config.toml
d_mlp = 1216
vocab_size = 32000
tie_embeddings = false
grad_clip = 1.0
schedule = "wsd"
train_tokens = 368100000
dataset = "wikipedia_en"
Each number is 128 + 32 x the weight over its row's rms, rounded and kept within 0 to 255. Layers, rows and columns count from 0. Numbers have three digits each. The size before them is the row's rms in percent of the matrix's.

# up: layer 7 MLP up, 1216x448, rms 0.0983, rows 93-132, columns 0-111
# down: layer 7 MLP down (transposed), 1216x448, rms 0.099, rows 93-132, columns 0-111
# gate: layer 7 MLP gate, 1216x448, rms 0.105, rows 94-133, columns 0-111
up93 100:124091092146157094150107136088129122109149113132145125173062113117096146162157189118133120096083106190131101130103118083120101152083102167138167150109118132161124129191101141154131148192147135108111122135154129110065100087099097075125145127089125128200162114109203168139123122120138157122156155130150098134133180124136144099169102141114
down93 111:125105181092078125134104069147157156117113137137114202172223110148144153149198160143144124115158128118126106163165146147171117122136141108095207128105120088096126122167133074109115170117076131124128101129154211126103087151111124140122098161158128106068180150091114075174130119156126149146141091150084088122187107166113109129094142114167
gate94 082:142169130134106109097178092170181095135138121085178149087056165119108094122112091123102124136170121136183124111154149141155140132157102173175142167139090103123123142101139160152141132173176135128056149141074109122095145090151119095087171124110163145089148075140126111125131107113094151104134151118105116151127113044110100158172113081091
up94 090:087132108155128157116145173139147113080133130167122141136124121130164193088150186078143167135139100136134142161101138101119078109169116122123096163163079117083195192131146148141125127182127123130117152155137125142071137184170131110164122119174108074129148091092107200111119156116116148108108102152077121065169126105121074063141147080177
down94 086:136103073173126096114142132130132115154117123147195197118107136137118096139149103155157166163124108131122165135146143147110130075123063092145165090186158106099105122122095094129142093077140117155136106143146153142147113104097101123195113093179091106117123111120177081094157120112119082137112059091136143121178146118041121156126117136104
gate95 106:139173140137112132150127136133164101159124149138087107097132117140136077191135178141084150085142115145163189105125123163146205096137146142120121175102158135138116131091143192141100137139114113141134164167165156150061140109131149108109094167137130101099124094112180084126091116063136095116155131136092147090170099176126146095108088129160
up95 098:109176136070072138116096123060144136188099162115174114149113095126119131114160050122091102118120178065096136138095185150185110096121191161130135146147043147132181126144123087164138090101127143107158112123130186093065167115122114102092125123139185161088156123166147083124113132056150099160138058142171167149086167172127139166088115110074
down95 099:141133142117177104152090121084122108152122178120141132108196147075127143134145101119053144151095059105154135085120134155076110134159113154108141130094167126144158067122171137131074134150198147118190091108127133122154072069125129144156163047112155095155197150127107086101079104150101112114152139090119125146119146154085095125146085123141
gate96 093:174115076163093124131192145134093148137093163073142096157101123139100104222130101083108047059093109134125169115117168148126137142136155155167118168173127117131195130147136149101121146085115108134208151134192104097131097142097149085160129091103118150136120116131085102088104110163163083123150143091059146126113108085107148111185129193111
up96 088:118128115137080159114087177182114149142107165119128186096083031144103072135096108083160111050142120108061156091129139102152162127131139110130179192137076110073110157132131128100147133060152139146086114129162118084057080125117106132085139061122091133129101142185095090138122141167128118123172116075101073158187091114108139125136118158107
down96 093:097160133113105181115095165085183160159089124154116138190127168069081212152099141093162215135124116068139125122089140131123152102142139095071102078145084073135157170093135120129098175117126147123175085094092128113176153147144122084109111184096189080158110111086176109095074164071159059157083097124101115126153114100193172077110127122107
gate97 092:116158173094066085043145112134157123128158103121091148135143139095120130161141098135132185171086117103136120107121129128126093135164109109116121162134069109129109135096151105113140054142077101107173150134179140124123148150146123151156124083071143150160094062115094119064107098120122117089086128091137150158160076115150103117152165143117
up97 099:080133121113135121122114158110108153175206159185101144158117077092082164096128155165127102079118088143161071036144098117084150123144090134107054166189173095119092149133130081083123108143152143195081162125138155146166114136086156142109104122120093133094013083144143086107078100192145135199124144124121137118094152167090107088130156148097
down97 094:125146143127127123171143174189095180103149112075156142114149116192113111141149099142167179115082147124112110158177194073093153144050144187187105153117152104155167108120088118142122144140153115113120136149118104116127131111099101143116198084120157057071165148130088129125116130069131060076139110082176128105160138110174117111080092113146
gate98 103:129123130115097148109126103210115203184159069127120113173154156144114083180086145145083163116082152119147170107144064137099152093113091123119187124110102091147104073070103147127148136098178047123113131156156154131172145100132104074075148139169139135140188156152117088103150101123154092176130116124111120102050158141143131148088116152120
up98 106:110140143103129132103124090186090140166167163140159079113144187172187126123057113093136158150102089130110100139182143156135144123088112094106058095139077154128149149133173126145042160148179137098109198132091161102116103189101156105084124099163152130097140050181109177111171076136100162134096097116117172107088140126104152165118109111100
down98 101:119128103125100065071155124130124123135098135108146102154084176180128129118139156200094184143146084145123165128142125135070181180066101143100109106151043129225133105136102138147186209121121171097119096148137130103182151138136091115077180150088176120085125095091118165124143140130118112169097081195114071141127125157062214127080096123097
gate99 112:081133143099110143062083128118088114145122120063132142134141124086190155112107139167119145125158156136111143126117122092138117136124119123104153099100116141135109138131127148078178100219183029128161103092143114126196068139077091167112087125190161141107084079089088087091096087100035124182114086084089183039161149122110142163183100126129
up99 105:130152181154150130172090122116102102093125074062123076174090154108109138116091151115104130133144068123062165116091205158210139100168109100067112086174150125101123113123062139079115149199118132124131143163124155165197159150081098093134140111103166104209094119060175159144131195075137107136127150081161107120123110124153108094182121131125
down99 108:148126117123182169128152138058135140179127123107116132110146114111194124069128146177113089122127084127159129143161110129186172122189143105121129128172113185120104096151118117112094127125206108170116159200140166139109099125096125165117144119137126121093126141117134024140067114139112141114065154130153080116119106097130103071129107168139
gate100 083:080067215171147142130111139121186119130123133104145121144117126169081125130163143141098083139167111132131165132129164138185119160161196122135166102126124118176113191117160107188124129075141139143139113127130141112122145147124105086089118121144122139119145130094125093130097144183132145087197162154112174072132124132095164135198128046162
up100 082:127124124132115137124179111181101130101147165137094104079093164098124191132149215077162122131144116167092213117060175156109127128135090138134121115108120161182129137105096133123070146125037139113150128143118075173126126167161078069177107161147127157153105147123061130102160121141122105190120090114146121115134169077095154145112113148116
down100 090:121118150138143124136125122126162131121107095145179102148127094134139138136137114121149091144148126086185136164135132131123158162137148123162099111098119067127110136084119068100155134160126142133133127141128149107121117095125128132135144144120129164088099128111176082124094164151103119107084110068124131131175083194170101136158121131106
gate101 101:135137109093080139148155123100122113103145138106117069096101106132129130149128071168089136152134124100126101103185135127084136116141164183127096111115134072078154143081146154063091149176056136082189123122133144142155043165115167070110057107147053127106139129120171214085146135101150092122124125137125155182143134107057149135060136122104
up101 100:108156154128131100108097154146040122141117187112158128160213100071083155150107188145139140125115117133083107096171178138138109113149147095153210174129115128108088103104120073102112092159144170125143144115148147100158161101091154071142084122121121148168155104156157091077197134125143114070066108122160121160135130166156124108142142102048
down101 101:164126134124180140164140151179205171112100184126138156164161183133091146161113162115132159116142128113144121126095136139064122126143201123132158116074121136105116127137139132110063121162099127117109156134144087114173140125176094154137139176152186093096122158169166169096184157152174165165092096080139124042131094138169092157152116084143
gate102 099:134076102156125107109111166132127153161168116020094141126076120173113100122119150143117104144140157123188110130178122092170140150096096137114092103173088159146131162118149159168124151178148160116149096127107097099089184173137140106129066072145113095088113128076102112148142135126162074087136129146104127090087126088134085131144143097101
up102 101:056171117136101132115134129136155082161109139140108138104132127109152077088119160136133113136182120161145123185179130135120172124092149133128120131109188156090165136159119105102113151120136127149150099073141129136126155079146153212045124085159120133170120180090125111117172152147094131116187109146162198088071080094134094131100139080169
down102 098:118137131120125153075135115152083138153143219092127123163162165109084180131146112162143100088117124097064113113097133130122128083135086122140033103147136203130093115090141117157074122150101085095117138175089115190174114126162060173101176096210150166125164213139139106159128113166094129104087073128108142126131122156135110109093145144127
gate103 088:160151106148090161123134159092150109141137136093103112109129130077146075091076148128085093045155140101131121091187076111110066142145104122131098136143146126029124199106120140110144175102136140130165095132173110101140147162138123202102054210120134131179080152119160087087158110158143117115146115168166127153146115184116114082081134166138
up103 089:092094120101150118076197174123113140084157107125148135142094131100115061101125104123130097161125112122142137160107101173100148140149133179083089132087127085100128122101116084135168117132084128103120125148155120105133179106154117068087113098182151175143108103136074127116109123132103109107046159163174106150086081128179108089076116139172
down103 090:142087142117175154168127133093106067152145125121125133154170146110130132113168123139136098096126151105114129170211109091177080159127159077153161134108157077143170114134138116123097132134169145146103161154111149107088114120142116127128140153169104060084123094095128118079115182137124103147102209122124176101117063190121107155069051137070
gate104 128:119120143155113142128102104120107098090152173103108124161133145120114115132162166072048148102079150103095175146144123106103130102136079143102195112155135146137119182128098130089201180158108116158112153177171150155095164096115109092200114123156123116136158089123160080164097099145075113128128150131189153156131105133172211117175112140127
up104 147:112196130130118040119068145134127115127135119144163087080194157088100126093109120081115188144142115148047119072163193119092104074165180198112108143095154111112134126069132151077145098129168086066142114108147071129135148112119083092112116123092094154176105161081182187125164124080086098160105091146158132137120123140152206145126106132132
down104 132:136091157099068193146147135109093120114083178106065119166098116160132123122179121141125118087067061123144202176119105086175157134107117103143189147104090190175129143124136087177161111142124190166092158151108158121131126108124164144118160128111142153109111109125069105178147108176117112156132142141072152126171083145103156104153145175163
gate105 100:131124176101146142133170127110138124084099141147125197176116150133163153074176092174137110091099165083136079138168119155113139117105148124118149131169136070115184105127136137123169103144089085116173133106053050124129098092154112164146066091103124097110122116108147130107121141055213147143094112119103152099147199108169147145111098116150
up105 099:120134174131089123094171091130196172143057064159116170128099165134164131090123133099109161123124143085093161073143115071117090098080057117123136146152151115119113099096072134080116062170162128099156121111125124123147176147123118064109124091193092207112143165069109097145120110069147129111104096157158170139121127128084152151129058161131
down105 098:215075118124162147134154179099160111098196168113107126159106149112146110126087139089172152124158139088143145117083115167112120116150199162170157111144180103119117151118127157142167137185097083113138080106145156086078159113115133133147183131114125106126082089141097175092163114092111188176118094100088120152130143110083100085150145076116
gate106 102:110114142138117154112105070152100151133097138124100126179101113130097150081112182130128160058069166095111168154152129178116118207145112136142098122045158107108182084152080179184080140094147142176143133122104126106186153131126077117109182116105076219146076113140120118128125123143122118173135136163130130143107106140172159155095118099159
up106 103:114156149130086082164115184113115109104191128147119134149172061147162158164186123090121181099134071132047142047103137084088172191137107119135070151174152118069121112066138082134117059197106078094091092104120053117102118125154178179131125167152176156145149104148156184171115139106097108134150112114143141100066106101153113137124148169182
down106 105:085116160159172113136105142133095164115103104211105130133090085105055145127068096128104134112117157119131129173086123130082164123116105152148082116168146177148158103153170118149103091170174058160111122154150125075131126175134106055149112111154163124114113125125070125196109210144123091105129105140118170119134096064183097164119203122160
gate107 106:137127107143123183150131188158112177095121124114112080176109132129106157176161149208120099171123124135153145167129126144188211164181120153129171129129059105113121124127120137067098053141142094125171201126100123183096076133097159064120119122156154126159094164136068117116080100102103145050190098122157101069137078123155081145158192142050
up107 103:103086154106180178131134090089129129106172112122155121135123159139130156104184084126123132116109107120122139157108137127177149162138085188044142067093141184136170115172104113155138135169073142139122200121125136191152116079103110076119148132149115174095112106123102106128069076147143159109121153110103100111107103142139104110146093149091
down107 103:106183113121100092107113086190120139123088120149138149154072218118113164122162113118099090110185138151065076105109138113148120116140171144119114126133172096122150128083118136105177127081100154087121066167116041079006132169154110108140138104063142139141173129165157128130109122102079164131129126104077109137103149103103106147157123154113
gate108 093:072110107181114132060155137114125099091119125121144158132102161152088082151180113103165116148113132151055136140151169140122106114164097090143123118135134119105134128113095184145152110166097120123169131101098109129122102112140126073039151101116147107138148159126111112046132095125058190088090098156154086146104126114157078130152159121134
up108 094:100146167113139068119199077117055176104156127169144123098088153154161102126151040114087133142070137103139155169128122113109078130138044128111099148147124170157125121074102116143114130145116134157051066097117170146118076147107118053083197111083158110184144104109105081141142113119213176046122140103157139147119142089094059105151150111166
down108 095:050149094210040139149051039166184163147080138182108158141112143130099108144139130160091173193146089146125102102103176100079116101119145119120095096144067070082174150128127099093105116068096049165088150140108141163047070083138164116125201148137168147081122159096102135054100136117131162143168113181133118119097136111149095151096156152172
gate109 110:118136111057184170099152140118119166158120209102096141140143132134139063160093110164047190101154153180122134114113158131128121136100168121231086130146095152070100119122106081159132118182072107085123132121093162115132162124096146133125164119122088097067172114137097104132166134146130094072123138147080080121103142108156160147112150112153
up109 113:099112127133143123129064173174090104077146126084161136069125118142109135158113137168135053166081114093075093123148167111147145092120113124080091122113105127132170134185091156115140140155156119084158238096136189132138140118185122208129110099148119128205128116119111148120116122092098125118153107140168124101088092128144094126112097131074
down109 107:154151121177109050105164136097169100139133058149082167149105124135154164096119173062138161117128090116165140099154097094102150160155134182095195140170106117135156130154148153128070069083128155155124067142135150111077066147166132133154098134079099087082193091220088163105123123109174170121142134087147152116113084121144100145164105168164
gate110 105:150095158118161092099097128065124149070100131104107071170063126092129125164148089127133091127136107127114131129146153190139158119193105132161142158150144095133179198111098112133104187144155136118202102144138133087146113167151166152131139119129158086096186074086087115148068113133114112094102097079120136148100091097086167124142174087173
up110 106:137098089099137169153090097126130165200081126104080078148117190139134097150125071109129143155117091150126137079107163092153145140155159110142097109154188149161177130145149140164101072152156169101118138124114106170091120152153108138067084131084154076129128171147156092133188132156052131123098211158171104076110113169151159137136126047178
down110 108:099120150140151106158129120144195138085108129118106072153148166050128125105081118192146190183125045135139109088148159165140118081121090087112214121148186160137128102074153108209125068108165176131108179140165122158147176111119153155120078142122132144171174156080106090143125131116127149069111163087140078184154168194150122118101102159128
gate111 091:090121147134142087135118118156082113166164126088145057114124159091108165112160149117089097136122074182190061154156127195091101141136057103217190090155121137141054150095156164117156101073135084133155080184109162133115093120118117136101098138076117206085196097121098123124139135120135125079098080155099151193127094167106099108123172101189
up111 092:141118096134058129045155135088136114146146110104105087079065109159054138084139078133122170167119163114131104115118115107107113124148125144108171151130152134148119125128158093158165099139181127193098150116129110173134102075132171093096075122186112128135122091145136117178182124181110130103159123084133099121154129037185121137119139102111
down111 087:112155156131168120167201121104100161132101146225121165191098123121122145124152095146103135152119134148141119103107108098187064160105154088092138096132061118069160146052147131146131159145089128078100130105122099157155110101125150151118154136143056167183079131088110156100128086129149074130109125135118133217115145119117161160118137115127
gate112 083:079089108135124136102165130173170140191111095144145143101099115094146128137150161097125139131140186069158076124179106144214181154150045127158135095161147089090165065075140151137131176104082134125095122107121108083119170152108078099136194077150159111126165098151081072173123102109142142080110140087136141136146133109063135144168064106167
up112 089:142125128165079100148090114078073139160115108208114165153139113133068133108187160148139138131164120185145165067099149156091153151144116126093166168085139117082136120100143113101135169188184133069131145156065123127204073095089137132123120127160141175139115099163135192098139054124136144107071103130097121102114198110132132149151147128115
down112 087:107154094140154093134108099111150083130130079088216148147089144179087144046147160159201073130153146173121140140129152155106138113130191123119212118154125121115150129161147125155067084104096156084126163110129081162223105086088130132141138129115078145064123087157139127133159116162163208137164113173084135132120082190104147153128101134169
gate113 068:130121140112072061107142159119127125120161149133117183131078152189209094084120169107102040141164070132140159156079082142138086170079140118142123084122125172066113163122129127142138117146116067125167060089050085119112121089104156097170147110176101096174160116131100090087106190171119109125199126152151118127072147113131106107146095115115
up113 073:184074146123120188118178098146104165128122118103173168158173160069174172100146146100140178099128125167138079117070087162134154046113149148061151160115111123127081086154147145106118131110168121074096161099092105124096133126194086072104143198139104135145096129148140175121082130082148111125151175124122191103158129156133121159115090199106
down113 077:170139155117146169094131095184145134134115109121103176105164179127145200130135163162142121166115105115147099121158155127126134178116135130109117112157117157120234081123086176122080111112185148182111115112147078084100094133178090155140112106189127121159152132156135201156130137165131174161098128148098099196133148113128135164160080194166
gate114 122:144138123149078101197108158141118135127119148116128128059135116104149096093093119120075150160163158158130163177142127137089154182114151071073131142095156143138084141057156140067122113135096122139109193127106123084112149129153107125102160156162191159079070101078132143132147139206168129105151135140164161149120052143102094137150130139185
up114 121:141125128131125144118128119100119146113127031143155136128154132173101141131099161110188107120146089157176123080127151168123158117038168109129126164131166122118147166153155077158119115094088124117174123147194120142128085101150087118116099095132113177122120148111109177122185112101137179120148101161124100173123143122069128114142048084130
down114 107:137187149104140137132100165192149136144106130134172151132155141084103105089102139119133186128111133090098113101070218127166150140099108092100124118117161105231073157156115155198088172145112141114136123138158110127087145168226121019113119103099096094132098056111093097153174203151170113074108143113148169153139138116110125095128084127176
gate115 114:125182113171090124158139111156139168098111104070143062141132131139106132151140128115118136106119106066125123083139125168148104104095081120140150151125144112109104096085195103168102179162130124144168134108174125142109112109170126123107106122160147145108102079074119083104156074059168152128110120122139169202099138138182085148164118114097
up115 111:139110115112108070103126107140103108177130123109119132152076127124059118128156112038159102164071175121170146087076109101135124108129065115120166175164120100118142147102117158134168117192140127101103170110142105103132150124135118067076125167160110088062137075137131163121177113095193190169158110170122122129093178143150125048133123097152
down115 112:093115151186064132136126121133113126171071136145125099122098141107092109131119122165115187117152153145142110131119123115137120164098140156135156093125182157117160114085121159097153139126052166162128099134132174167139129168136114166183126154198120116136160115112070145101108195085204181137100175102144131138120103177096079125135114149136
gate116 097:188158150154118190148084077132110134103117097120153124157177145127142108128114130112102166072165100124067133087136114180136087178131125175065137130148108101111141144067118118066127140118112122145097120176115175049054122118160096133166104157128102105144164103106140145133196128147142111160150148149141138112080115090129121164171117097134
up116 095:140090079161142117116160141157130190121136101148142054143114129130200166080176073109075047101144135170114134133040079149090120154157128122117143168166170164135137126139144080125100119114148146141081146108193146131127111161141180082085136134148157099135130139130208099123150128148109116072107064148125114130107196117153131104108089125117
down116 102:179117144090107164070101115149183154152105090146144105118156182109116098159118082104138160067135074109118179153093145189173065157119158218081130079129130116119131136121080164101182165123076091098142146138108152165150172124100168132127115169162133155101133129160127113132148126100109136120048137122135161141097107129110110152142131092170
gate117 101:111118062126102177130124072126117099136134133112120121105089175141092095141083123126150123129097132180139168119141135143096147137150109099130143166202117122073141064159119119081177124127174098052112120185120076157116064183228166178123147103131134132117093152166055130145143137125116074112131104148172235151177108116102125160188116090172
up117 098:121103137173094069194115124149142125115113133085130144142164144128128102176167089150164103137150175116084105125094109152208114155080090151127145081121152123145127139125059063127071126161157179146107153089087172165145121119093110137110186181152055101133153099146121103132092154090099133126093164113155073124116100089166097166070118116110
down117 112:113113155055100125148139096120163127110164140115065153135179132112151143082111164158161155108105099105070113150162191140150084114117176119138115114127115147107088174086117097127100087118096147153092135069149157017118161057105130082142142206144147090155197129146162130090154150131116109110093141104154060186088150086177105137110108166134
gate118 104:126160100115095152087108189116156106108087147112154064119144113116175087161144124082182130165110144097114170085143166076166087094129084131148133161085116124069136103104139094202141149151115136135123168086135159114146052131176122050064092124169143160202169075145126191132127147116116181109073179149123108198159110156127169148095128163102
up118 109:116105137155117151110190128132130157101114126119134122161187103144072094066175147125112164103134081150144103174197100137124146175137172152109140070154106121098066115171128125173175143156162115129138144147078098167199136159079133169128114146162091131109062184103151086142111115123118159124169163102166113114083086084045090168099165118166
down118 119:162084141127113049134166087138145151136111146133095134190145091063112100137108085152093150143124109148149115123147110121093145133113123111139087112124178093153146047150150163108118145163110136172130128151141097060140128107172144167153094158134108102155112177063151108149161081207108158144114133125125077146168136148063149190157118149208
gate119 096:144132061196139171128100152103146146153125133111109119177098174118132161128124099132119128141096144104158086120174146142050166151092137076148135187199146104076131119158115116131074136105125169088156156050142095090141136141118111127111145051076132079127133109076098152121097065090126173141110149128113159201114152152140155150135133172125
up119 098:099144158127137134093167166111151140140110126167182128111163212071168055149154153103110189157139109132156106119109118155123170105096083105120117113188151124109139092124169130150128118102120137121156125089138134166143172104141133132161131163110175144110098127142089100084156140107144124120066170120115136170160163128133166181117097079176
down119 099:124133146121145121156120180117114128151106122142082114111135089107051159140094145090054125165117150115147167149109189173076075088178127136105144102187204130101135090091125073169121123075081155150121165086111105122161116161153193090135171154074111117140172098137132141107171079144139124113080146131126091118140131150135117150150118184107
gate120 102:144158097126159146131157179065150099120135130085138149110161125148142192160150126050167144137168151171077142140106180129099091112145095099168077082156107175114109138125115168154190116107106097117097117105098091113176112125080082099140091135151096130101123103133195115127149125128148144110068167141150126130102058189117214146137179129118
up120 101:114185108131149115066181149122050082089098093148161142061139069179145139143217060111099084044105115121144155185147159133179161103134131109085130171084138096120110110095093108102197155119122100118186093097151115128112126161153069187164161092117108128112189101100132169162153123128140137112112188115092125096115136103157103083097151140096
down120 099:151133164157091154140125154193140127114076145133166155102144114131121131110104100100086156140099080127151133158088163108169101124104152174111143156126149105152121146142121104135133137130089160121216182084153142139108133157063175129126124139123142058174119143131113165174099170164175144108096176196153184169124122087144162116076097109148
gate121 095:160150127124204074129112109098115173136144157134109105159134108128090183102134103101078076113113139132089115165135051161105134139078132147171159126084180119123153162127112147112135101101133148133094132117151134147111104133139121132127061137070165180106100129096126123113106154107097109127117125146115147124155073176201118130124091071109
up121 092:171207078185111112149169041158064076124142181115120156119102088160149123143114124184090140175120111107096176112074093088116099152149103097123180146178118118166086114128119166124117125150115078113162161105160205180170116102071121169148109130093137150108197110171114155160088148097134110123130137178150102130065109097134141137162119123075
down121 093:125117071154137116153071105132131085148122171163090139117132117084065165163120105153150134136117128139151100095165099133100150144112172113145220076098102149046121124127091113098120086108186087173140159117088104165187145161096133107136126166104091141068132119137127067105170177129183164109147130116137111138130170228156142138142112152154
gate122 120:116125142116141120123126142059103127154122080091076160112132111157093125132101170112113104196126184133163092143125180153077157138099104142150122150133158151122089116188138119083102143116149104099213177123136120159079139157110128134078113104122164042104155144067128168119145161129124166160081104142128110108151142102172111069151110105085
up122 127:139099078118132146063123124141199120111162111107078167122114179151104094149108106149138116101081123103162102129098143139154144110132185122135082155145164144165105184199159114070142132054129161173130164129127124129167149110144144088101065132117135105136152187087155106092095104157128108095127103135171117071181107134089149143117072057100
down122 113:132157108161094096084175137126114129111090144137146055133190114106168060156118152183136166100129145203131151176151094086117096082142143119126107055078123143100159138069080145122084134147121146118101207106105115100121175108112119190166141185187118181156156165159139138177147128141121116185170138085114139105135085131100118140099118073131
gate123 101:097182085174151115091155168127183160139127107163096079090109155133070184170087198092078135132142127167088156153094115194073139127116182145109192156102101077141147144138188113171152137138106135122068111138128100112154084185062158091079111138151174131119082145063078142163147097180157156141093113130126119143211163069146123118120133106121
up123 099:107158200133144132071159117144151142113196101119085194119149114134172135135118154078060162195166130142185111090139142174107157089139114119117108134101121099127132161121146145153147069124114123072050114137110121108122161105137120122121098135088064142104153134044128139122030089177186204136100128192145126207154129130161116137116141061115
down123 095:151177120163170100187118153160119061167068151100167094118089132066060160089157079154115150115072096142071104130163077138075107120148131142104079085085158106138151064094158052148195195134142124069155103165150118072150109133170163168150152173182177075146114138217106130182199109102133116115069145124117138157142133119117104116174090117121
gate124 088:157123135104121143194124121087113171094115139125172119152127092093150139165120159101133164105126135153133172106167087122125107165107084127128089087087107103082143127108200168140109161158138115100129064135201104113090075139166125141203126166114132139142183097115118131113125158092127120183100093155133102196085129135161144080109157134120
up124 092:121105105139160179102132180133110122077118131145116147154114151109079131100138109079191138143085131139098156153131119120099128095113158123164124097112114066125154178147185101114139127074106095126157129172000108080171086136096188133090186125134117146079131151111111168106161140099177106132145119178160125053162144088107066129166099073140
down124 093:186177153148147131086134078139109146098095098171143194109102124104118058166174118141167128138118115162200094112161033091194118138145116165143097175161112135096137139119112180122223191155095125114103190112112207084100108136123121112163158154147084130166129170174117098165096133109094107126069155116143113104131176128164095122148114131142
gate125 102:106103126166121180143116161150195141150149092094214077129087104120153115152112089193149165116114100128163153131170156165083089142125170123169179117116117133135159177108150163152088161104148093137160154119110123208172161101088113075173136164105115131125148073105196132099120138137166060101153083154070126117151179117134112137095143153121
up125 099:093091126100118144123128171086167156135165069102149132095108122128167180044063162193101127117121141150139202133123091100160127150120116185122149185120183129135129111147111143171141128111104161169153130187124148108120132112043144132080135135105108115123114120105144143141156167113083114104151144143114114141142132124108106118118078120099
down125 094:144168092159149173101124149166124133110112148140188154144085131162098117160133165177111058104131121062149134143171115172137139093144131093146095117102165118139110152184124122119105186107098111128112138186162221115179126115113143123115178074105114132106077132121093093158110085126102179132122121104134080055121114158108115183165124119171
gate126 101:131198104096086136113107138120094145179120104132147101145143072137136100102098116102120098141176129086110147074174151237204163155150130152083081162125147136153076147084126077116103087096116085147049089148124119096102175165146184121192155147180148090144121102090126128155125130149171122076116069163081135170119112137137156098105128200125
up126 099:102155150115116127158054118109134132154083121117188159138081138144120078124110146137080182152158106121101130066142176090055120172173141110102162122078088110127135131089094131042178163124101177139139123114081112131112133116188155135062113072118120096182089170160164138151099151158125188087134152120092104147159124107154134109193124144144
down126 093:203151149136202171162088171131093150082133082133160084124167150062156135106112134128068143147119139148154070157118094115103167180128117228165104110155131129196137155064180147105113130146173166104121121165097105133173153084101137061141127139098126140106151118124124122078060062119148166130145179141116147189127131091100174098168130149132
gate127 093:124105151136178139135106177069101123126127107118125130130150195141138125126085163099131132098133084105108154128111090121184156151105127095160111157080116142129087080110100115168136182124100131110079137100091117174133150170108147054076144174134170149145090077085128121072103128030103096116130094140148129138118118145059108162132087151180
up127 090:110137113139091156144169105133129119136094109160131072094096146127089087178152132153147107135198128169108192174156140090113119107089090128130140105135128138086137177122156119124110085074134120162155176130144144105176138086122123098136098089160158140159138135158160146138152140122166100128174090091144099098106161178144155121126143101118
down127 091:097071090117135139106176132157182126085103156140143195152050107136117093085126138145158159151125156092131080069089125104133088126130143124167114178128157081137130161114146077123109147187129124134112090112101159143135169157167167086159143079167106063083124129068120058189135091138117110157121128115128123140118089163130134138186104107069
gate128 106:065153151152089143050169146162158168123126152075062142087071137100147157106131156117049135090093146093126161106156048124095113127159133109128087129102131163121174131119088131160072113147186076117151123088132127155146109175157108121116102100070124050146149143133131157106093126197130178129114072108118211130129142172124113136145150168107
up128 102:105072155131118088153113158124141108155135147103082137114165124173104153149166135137133156185104169138098117126052098162191101064171154128077081122116097124061157101144137136121129202087157138141111109131108158129139083129070190106158135178164193189090139112147146120094127174126158176139134103137075114167133107080132071129126152104135
down128 101:099127130147143095117137135203071088108138147144139068140133111125135171094076134137198157112091142148145087102111105085177124125146096139155067114068085114108149070173131091140132089167193110054096177118157199114096136120118146078118091142134139137127089094084135126131170062123126114134105136158180086140129147143101196097129064122156
gate129 106:172127151122090112139147141168167093164133126115120123131140124172121098132138062102128107124140155099102114107174100120126121093126141156136128165058171142087104158096152132147031103151149135130162152145161140134140125116160105101041140080105145103102119117098110210150180115185106124121131129040152138084089143147100159143126061110093
up129 104:072099058139136154138111105110127127184108066067097091123142114120102119114147129125110150110139126135132106120150150153043204151132124129101076185137151096087176143142144136121126144125120147141106172084121161156143101093113136089169072126108130190058154113170211098108150147118060147142129118148085082128156089131157098093109105136157
down129 101:120152134043125122090146094102150167118127078091138079149125130156100114144054154101055108162189104130155229135153145122162146170126132131130125166092131117110183160204096134139123137108158126142140174118098162152166135151128120120181139117065101176085123093117138071101171094082070156072076141164140151132116119104190131128142156128067
gate130 096:140146114164161227125114127125114175120207101111134129129144146161141115182152087140124137164165123125110149212116089142162107114116148195155144074191126112091146113121135166124169128117144134141072116175080104118148106146142127102086090133119225051091158111125111117112152164107158115135143122112158189142164108148127139135124107188114
up130 092:083120186133135120042138125144131165132117113102120117144135088110177078146114103075161123116139134085132125111152115105162160135144115127142146156137128101144196106148142139133085101182142114184128159117151162128126161133077126177115091166134141188106130173154104149118100124137080129086129144145153074075096165130161068169215088105202
down130 098:107102106140087105114134117107168120163109106102085120086069105081130205096140136125111097164097178133100127134140163175170090121118141124100193118096106112162087106130146113140175115097137156114125126130129088155149144109172108131102156097144140091092064136177156142175093106086174086162147077150154131154069176132137077092162105095140
gate131 089:113116091124123131185150136167119112130159146118155129113086121172161160113128136168109131126140120168174155099129133108140138113150197133082116118129129101154090149075123121146085120159137158129101171102156132136101152163139157157215098084117102199141147059129180148076120178150148115122156113092148169175163141139146171102151135065146
up131 089:120090139135110121139141136149155106143144086102116110162128089109146158163109097035124128094124110085179112124117173089088125115084126179113173112095106136119112089123156110130182132195159135121111103101160122120118142103106154168116106133136120114146118127124129076108107142189093127119206110118143133128113124177137118142093061121102
down131 091:091113128090109147145134110140077103088122135083132098164204125203081155110137141201116120096063075109111100140145178153110113143123156123160109085116149115123137105124127138200071126092125126126139110122109148155060133113133127173152114120105104128132157085118178153120166139114117117090150167146109168160085066112153064114111150134120
gate132 119:141119003131162040121129113130116137133143102099147060124170115060116081116120138117135107104122185083106122138109094107084075092098110168158141120155153122170130124120077142134122127153166116116163132082072070117143058166168142158166121134143164085162141103114141093155089105106157109115106172124140138087091107079082141165122122152170
up132 117:093123121124122099157169160107113109218112070143096149122141154189137091155120180128149134115183096142189153122111110180124153105186117138077132129143133115105169130167159104071193072105127095134098147172128093157140118080116129167145154127111129162112109048116133140130171052118158132105170156146108101126099130115139139084129164086111
down132 122:138173147095172090129085133157148173110173157165104101110097135128172114071128108116134118133120110129159123116056082119092104104174099152122103134120157087165178148127143180159144157150151118149141190139155034160165136049091155129159103143188043140148145107106171167136154096119130065123136148116127131074106120153078168155157159098151
gate133 091:131146186164168124138119134121115114113156138136158116160148140143136108139122110073115128096152103141105154082092185102155083161123115089129136074192125140094173119126128140103187153130055088150116113097167138191112180161083185090053154095170150129146105072144141089123124053044091176146150151104103093141093108113098087163065107190108